python train.py --norm_eps=1e-06 --attn_scale=0.125 --parallel_block=true --warmup_steps=261 --schedule="wsd" --decay_fraction=0.68 --doc_mask=false --max_steps=9522
Each number is 128 + 24 x the weight over its row's rms, rounded and kept within 0 to 255. Layers, rows and columns count from 0. Numbers have three digits each. The size before them is the row's rms in percent of the matrix's.

# layer 8 MLP down (transposed), 1152x192, rms 0.0884, rows 45-94, columns 128-191
097:138133107132153106115126098110121090121089125098134093146120147114153114123104051108099176152132150167143131120095151127113130176141122097129122142099130112151082121126129131092088121121111137
098:138139169142145091082165085142153096115101121109173099119095109094105155114096073112087143144141121100130066131140150155161115163157111153110124129107116154119134143115125131143095140118135164
099:081136159115165115134077129111157067137187148134132132140117094163132101129111134133107135132132139129088107146112130148137137117124067076137122123106135140127133138124118113121149114147101113
115:156101143128147155108114127143107144100191158131190137116118112100099142126162124128130148120174111119128116122144115133106160086142089110165138148078129116175131133134131137131151146147131104
107:145083133139169145145134137094139124143150124132114094133180139160146127090118126130123151118128161152082124129121145098167094122117089132041132100135137119137134145134161135128113141107141131
112:116161115117097145111138173129139089117141129108173130179104109146151125146130132135095172142108093151160139134127154092108096099178165057089167121146091113139123115092103123137116096090105166
093:095146108168133130128151084154140115136126117080122134154115145101124191095191141152123097150133147086105133154127103102109163131100120177140147120139109114129108105101145150140150116135109110
086:114126129138116164136130131179094114102175163152093134109138120160121163126095162168132136128139113128101129143138138065098149159172131136213111138142107142141099122127126141124163147098107119
104:174115130170138103175158116115150134135131163140078138166130104143171137114160139133146132125125152087131082130154077145134151124094116168111119154126140111087139131123115098175116123130138139
106:137150077084118102115133165090160144116112117139117086144082102102137099122149062092183160136096081171133093111120108160098131160177113162088105131130093133102089090125106151098087159113104171
109:170118129092098117157164099087117124108140156170126123093136141124153133140111169121133148138140143096132146139131148130150153136163104126097113144117127092108180130129110153112103110106142122
102:114103130134154137140112138092124076115158150119180134104100105171135092136115117101134112116126113123122136113160139118109155124149113101128162146110154077165123148144142145139172121085147117
108:124124093146144144162150107129102113164099108139109122070149106113126117123162121108105136130165092122105151137126113147137142109100106112048116105127185097113131161138123130151149129113136130
095:114093117131110099149130163132104135159162150147147137141140128125147079134127109096131159135126120132122114107098138120103128124110134152102134113121168119088161144121194126107134155133141097
098:153176113099124103138129148136073035157123101138130133136142119111069093168173164104146100136086117126162164119136089153099155122143125125148127109117136110160125108154120131124130137113118118
094:114106077124134176138151136079128084167150115155109138142131129136136109111104099111099143154129119154113145160150114094148127149169132115082162153105170085149114190073113128177168128142119112
096:147137111106128109112136089137145131126143109109130122097150164139095165118122132160134122161111055119152121132090145127129109122148139093119087135124111146127116161075094154102139129139124134
110:131142098142111133137154158133119162179152114124145164168108156164162115163156104148126147099104133130111136144056127106136125104141123141097113140111114123100122106118126145155144127089060125
080:120140127134114142138156157145129169119177115110091121119100108123134083105157164127128133173116094102127143119151110158127145117095120124120185103129109125114137162102167121166117102111143094
102:114143133136143127109111095088102150091153090127091163122093156122114128124134135162125135092144146074096110137123113113158175151082166112054140094108153090081102144121118144155145136142142107
116:134130094144110106159136158148131130143096102148168133157126093112128114109143124179168090162144156102130075122143158132180127129148110127087113172145116110118152151093126155085127119132133125
098:100109107145142119118139130113132133131145109144082131150149143140182150133125135097132136108094077163071121103130144107106171097148136097109132116118089096151135124148126121148168143130117114
090:150157126132136081111105153151131147086154119102165113156134119105139114136151117116112123107131104159111109138100159168106132140064086148143128131143153182153090166147148138150099109163111114
090:128127144107165119095136122135134123106116127132120133145131111142131117119113060144115148116133089133176118088111157120090146132138116143161161149131119136101088144161169172109102157168138152
094:137092130114126104135160097156163142122145127090152163132124128094116135111152110151149105136133122182160140114135097126137136123158110132098100116094116114099128125116145125100152077089141156
116:159131138145101108141097141174121141162163112095070141157113114111137111096160129160162119117094142132113145154147103169127089118110087137095128136086127134121109111116089126147178145135133148
104:109141140115129146092131108139087123113085143151106110134126103108135150122117150141206102111143156161139144094102135082143099092135114134119139105165105125132158154110127103066133092159133158
096:112172171121157105092123099159137149144130132107135144139108129144128136134113130150137129091091085075143114144103135115117141114154158111101112126130172084149125125134145134127123148089142142
100:118174138107082127121109130119156146112164167153126130099120124116113122132120124156091112117148091100103185148104153129133142130126160111136104096107115134103143154087126140095099130101133098
120:120110157078061153097136095122125126141107183115154143169157093144126113147115141117165135144104118161146120125131118115101161114154120107122083105115094092171148153118152126109124105116132142
099:106183152164129138143103109163074103148127117160103129151124096170116156110125140130119108114098140153134123136134129135141090105109126134056091144125133105129138104136119123108132148161138164
094:102163156116124114161116121143133101126118103114131101115127118164141139131141137108139121156104140153149111104095189149110151133117120118221119162097142131143126157121121125114121104120131152
104:157093135115132127135147105147132149130096176112103146143134138118111149165164124156100184150123119131139129129147108116124140155106150128128119157092137102111116101154124111130081117127160110
100:165116123158192133112116095154117179140166104121128110129118156150125164115084104144132174085142130123139141121099096100174125140128145136101100099114139119130168102121119106082126125164173136
092:124103139103150139145135110091118130127198135124129094103133127106144069121154195145155107142153133151097140131124116133114147106121118125127118121132109091157131130136162124134137117126164136
098:119117152137119139105128105119109105127088147069062142121089114158107147103117117100129144151144109107161108159131146136131099100130131149139135102165134143123122132103143170139164139117102116
111:157100109136130148140125164135128117074140162116099184100115086114132166088155112149123155110124165149125088134113110099139130142139119168097138152099137112082121090146142153121108107081161085
094:136153151098146123161102106145167139154110117146122091106132086138092123100118136099164115160123130140110150115143114147133101136196130116173133083114139161157146094088078124140126105130171147
102:121086111165159146123131111175148104126105149153131149116163139148130126106095125090143138133099129123101134112133106131128103123185110116205136163124128110127161121134099114111117150121160125
092:149155121102079165124124113188140086141108110065116111111108116127144171134146121149108135113136154095124113141080107148125152121096098123130134076110142119122113104125123125126158109133105113
102:101158128149130092097138111145119156158134124122160144088128128106092175126154111076134156110117089142137116141154143114099177124132159103125080124112143094132074124136129141079095128139113128
098:154123169148165150117132086143155155096101118135106122140086141100145157157120129122120140130139160121155112114098144105147121152104111115167151131137164141147113140143136180153116107138137147
090:153123137142109096103140132159113098082141151116127069144123095129174095132114146140141124154154145119084141108100135119113138143111115150087155109132126152094121119132132094120169103152120119
104:116135105123107079148122154087161122143150144116124145142148113122140089114184104119110188105135127103162155122138111151132083130161111132155162110152140119114141140080119112117111121139108167
101:120154091102115110123139100129145130116133172165161104148112117096103142076141113121114163116178120142133102090094154154161136121119128100121129141128109138151110132121110130133069118175092087
088:125151123156148146145123102112093152127128128107116112102139164138134127161143126090137124091072118115116131144121096112112081163105118132172138137153124111146157145129076125148126079089067137
110:110108170117117096182152106114176156106100104153088147119123140093107167116114128119184112128067153148108108144109126131155144129161116133062110146137148142096135103154117172114112133079125120
085:133089119135087140156111172109118106155181146171113106111143093113110125099124136149125165169124161157095127101174105112099123083108136102176116157085129110153123143098131143119145143161112121
094:116121151112156127124116123098126172095106139108120147133091110128168109139113141099117113093118131144149126104149103144168139140147109151098162114152164199098114153117114108148169106141141132
095:154100108139144153110111132115116148196126172132156150124087156108120149082113074117124142142142142086177104105161130113142122138100139133113100107146141151136135102120110127131129114167149147
# layer 8 MLP up, 1152x192, rms 0.0891, rows 46-95, columns 128-191
103:107140096181145114124105169127112143138166111102160089124156154130151065085138164189081160100120132116138113164087086096094089121134103107089144094139116117124140168133112135151185158131129164
101:088159102119110113103144108116149145114102105151151127143110130149098083148149136123096087143099129140135106141135180142111138119100155113134133154148133144149142122153131124116134154120118141
108:123080095156140142142119112163110117114095141134129127122138127131129110127137118150144135151130095159095112122167085138079129122121128106114141126098118141078160085161144090109163107118126133
098:118104137138155126160190130150145119118176117093138102154107103146130125112113115169145143110174180090092143162153107111109111133097107170105125113153133146143118121156158145165152127133104162
105:122138115145121122095166102132159167094127119094140117156126118140194152131174126158123121122097110117120124138150129099130162118113142169122122140133126147086117101133163109125138112136145115
094:148130096116115093139128165122149133153120117149148113149134138136123052152059124133139132104111085134145158105121163150149139158139132123122111164152147160148130123139129086137120122129135148
090:130153144098112135148131082142110149108143105119163131118148167092117110109131144144147167160116126082128152117116138124147122105118102161111137135142138195139117127138096123125161124144161123
100:156169133114125124098139154121145107148075119113115135137096133148144095148100130160116136131150113151172156125167157124116116147086103119106149124146119126126116151108157104154133158147144126
104:133099105144108147120157105134118142155121108122168101115147158093174111138152148131122145144107096121076130120138198136125115141107148129131158136091087162128115154133114111161125108189128163
107:101125114125085133125182147113113157113132145125124124154069160132119136181131113181148110144150126112094174103154164106127143143162159126117102126135101165141098113153161136170117176151163103
100:130141124147144151074142117133123160121111120127110163150127170116140122155095129147142121098130144129101130138132134126143168125124126172142115116152129154141104138133113134119118138155110158
099:125099122144109110128124191114125133166082182092108137133120170150131103190123183159139132100149148103152156145101109057086120141161136126122143130110142155135108173166113100103125149099152149
099:071154103115090153070179143121168181138139156082132123152144154094133102136129168130073111082129131109105157115128156127100129139126163113099104125148150132133125143156096143149122120136086142
099:120121091145138086069127133124150192186129127030158144129131173131125140124104164129108172125106148129135110140150123148164113129147156101128142116130126181120108095148097106140134133131143128
093:113106155125125180122100162160129133106117135134137122119138124143113145141129153125137116123145122073103140106151124128116143111092157125130108142132119130125103090155080135125133121107118177
099:106159090146115172125136148141135141154123132119109160108117098136136139140130156145078112142138115109126111099217130128134122173147107117098127127109130170113123148130165112161126128112140156
110:155116122136141112130108158102159120162139117063141173123121170140121106156134117123124118122104122080156119134159167127121142128105144117112112141096141155140109136162113122139116122116130118
087:115105136149129131102109155124123108130084153077134118131115183126133104149110133130090138048140218135094098157107151119139127142147161149131127176092140147124107117125089150109128130112115133
102:126159083127114114146149126141147141127154142134186128126107191130120058133132117128125115127140079103136120150112130120125115098143159136130111177139129167130134151158140126120115137113132136
109:119120128162146157141128167143147166101095150104103135139097157126113112163168170135084166148172141118121142107142136133115107105145107115107129140139138123104090151159155154141115137138126126
102:109094199138094136103143168158144145142142181100150136154116096135123142143111136131145144092140185092103133102103160155146121100127118131122146133089140142088129133117127099144141126108105163
096:142126112138116088142170135173124121081114129117096139116099148115102121146115171171103156118163156068184109149111107088113099142145146164115127114132158114122140105171150165107159127122147120
098:101142094159112121153185109166108103105067123148131119128101173157130167146127178146127144101146164108114108160094163090136147118155114097129115141159096129110124113143126136157121143108141138
095:096129102146111143144130173091128143119112163147101162111138141123129106117102117147062108131153100143097117142194132139126120142131117158126121135115146150087123133141165143132130176110064115
116:147105104119122143123128104115092105112144170091151124108118152130131118125123099133118153126126123131115157134174158151112122099119135125144151179132097143141093147148084064164103159109143127
102:119108102124128130134137162105152124117147134128103112143129122152128098149101121147075169126151144126133122189175112171150142157134105150100129153160139198122138128108146133176145139123131112
107:130144102110123147121133114139113142114095142158148107090099109163084088165120124145135117117149163150149108146192115092125143136126124086141136169110092161115124145133110129096110137078151106
098:112112113169119100069151173173100108132123100110130161127150107102157068134161139143096151128125140113154094093161120085092127134111126172103145118148136129109108087152124105104127111140133181
114:127150111161141123160123128120159119102127131127164126133133117128096130115125170128120119100096144119075151124151126122106125128103116139124103194093132185079104134136119112113128110144105142
103:089073133173122127088137164138141101110113150138149138132129153100114114123146120111128109136106130115088113109143143099123154154133095122116156149132124139105147114124160096191156127131079140
093:140123101151141110105139152148080112122128155129129137111130146114136091114089135125103164089156150131158115146141113121136110138171125155132135144160144116145082149129126098150108138106105144
106:125101109124125144068112147132152100087136093150136120127169123111131066130107131118126093150133113105121142135126147138115113136153132143130141145144103127130145148111140094145223133135107146
102:115161103107165165071105168108151107123121130077106114152098172125136137141165109196091104113117099129161106154137139123112158125120126143116179133108077132097129148124120139168119154126126131
093:110117115145106155087167082111168146093125129089119118095111136130087136124126098116115152136127134127130130174093156146164156131127113120136139112155095196120107101132143159138109106136093089
099:082170097121152136113160176152164127141150151136145117129127113130132103165161136146132127143105164145140122090153108116089137167132123100112102154148099135125122113099133085119127131145121111
109:102083155108104179122134157171133090069131123116101159125132104153105085157085144114140176151154160100112146123107090098152132162133103130121129171122096134095119099145143092121141137099165120
100:125129129121103161124138089137111127102112124042112119132128171122169095125090149107127121117082117111120105139108122102131148158122143134120175123101119117123150125110151154164124161088101150
103:124126115126122141149121171176114151148124117117163151148125119139164132164157117159124140146128193092128103126147158140117120109087145143131126133138077170097104120138163144110125157150148114
093:108110106193130116137157172122094145120114121169150125142128159123137101096152171127130121111139110106148145100135170127088141134142143155143146171137125132145113074140114149142118148122119158
098:156106066150084098126116159100155114115095149108122108100119150158157105103121131130125089163133117120126171129084119128096102129139103120132153160103147157107134148115106112134136136066157112
103:114142138127117142130120179115149171132155124137150151134109141168119081111100115144125130120088103119158109151154124140106115153103178140130128135152127203138109073134128086124119110104135133
093:117122106184118165109131157129154145122117134151138142120082116119113117158104131127091069083137148140117146161107140141122162128167141102112164141097137137127110087110139150103109193112086147
105:118125110149115123133156118168141115063144130134112117153112116141145128121076182170122123141131157141100140168084161111086113127107116112114155116113106142134142082145124143121170162064126085
101:097180075139132097110121143144176102103103114105151136167110121138090145135138174150077109146112154133169090133167175118142124139108139133124136135096121158134118142117124150104111124125143137
087:140111133146116137112096123128118123110129120128143152187138115115147095101102114157136109138118143153112133152172122095116157133164122150164142140109054104150138086105181142114139165133125109
107:111076088143132166110118166108099131117065148122087117112116108153147166076088153144163154145121120139121120123156172112141167150106103139088146150159121131121088094102137101182144124127147088
087:120145151145119127093081116082140181121085131100071138098101173155106130175107136131090073111160126127121155158116156152139112126144171135148093162121140155123064114136103134101133127106142175
096:129109106123130111126134110179145118138137161120155182161145161110113117153095092197166140112087124129160154168128130119137073118131146113111122140119140168111109108164102157113138122112112128
099:134142105183111120127083136115176120121128089085110117165124172126138084117133135108119077084111120089136096149129134090102131145092124147123171142133133151124114134142107126165141142108174159
095:110158106137085095141122133122122110128110146108163120130148130161140099128084131144117139103128124118167122141161125130144169148155138173112116139201145131121106089157136129117099113142100151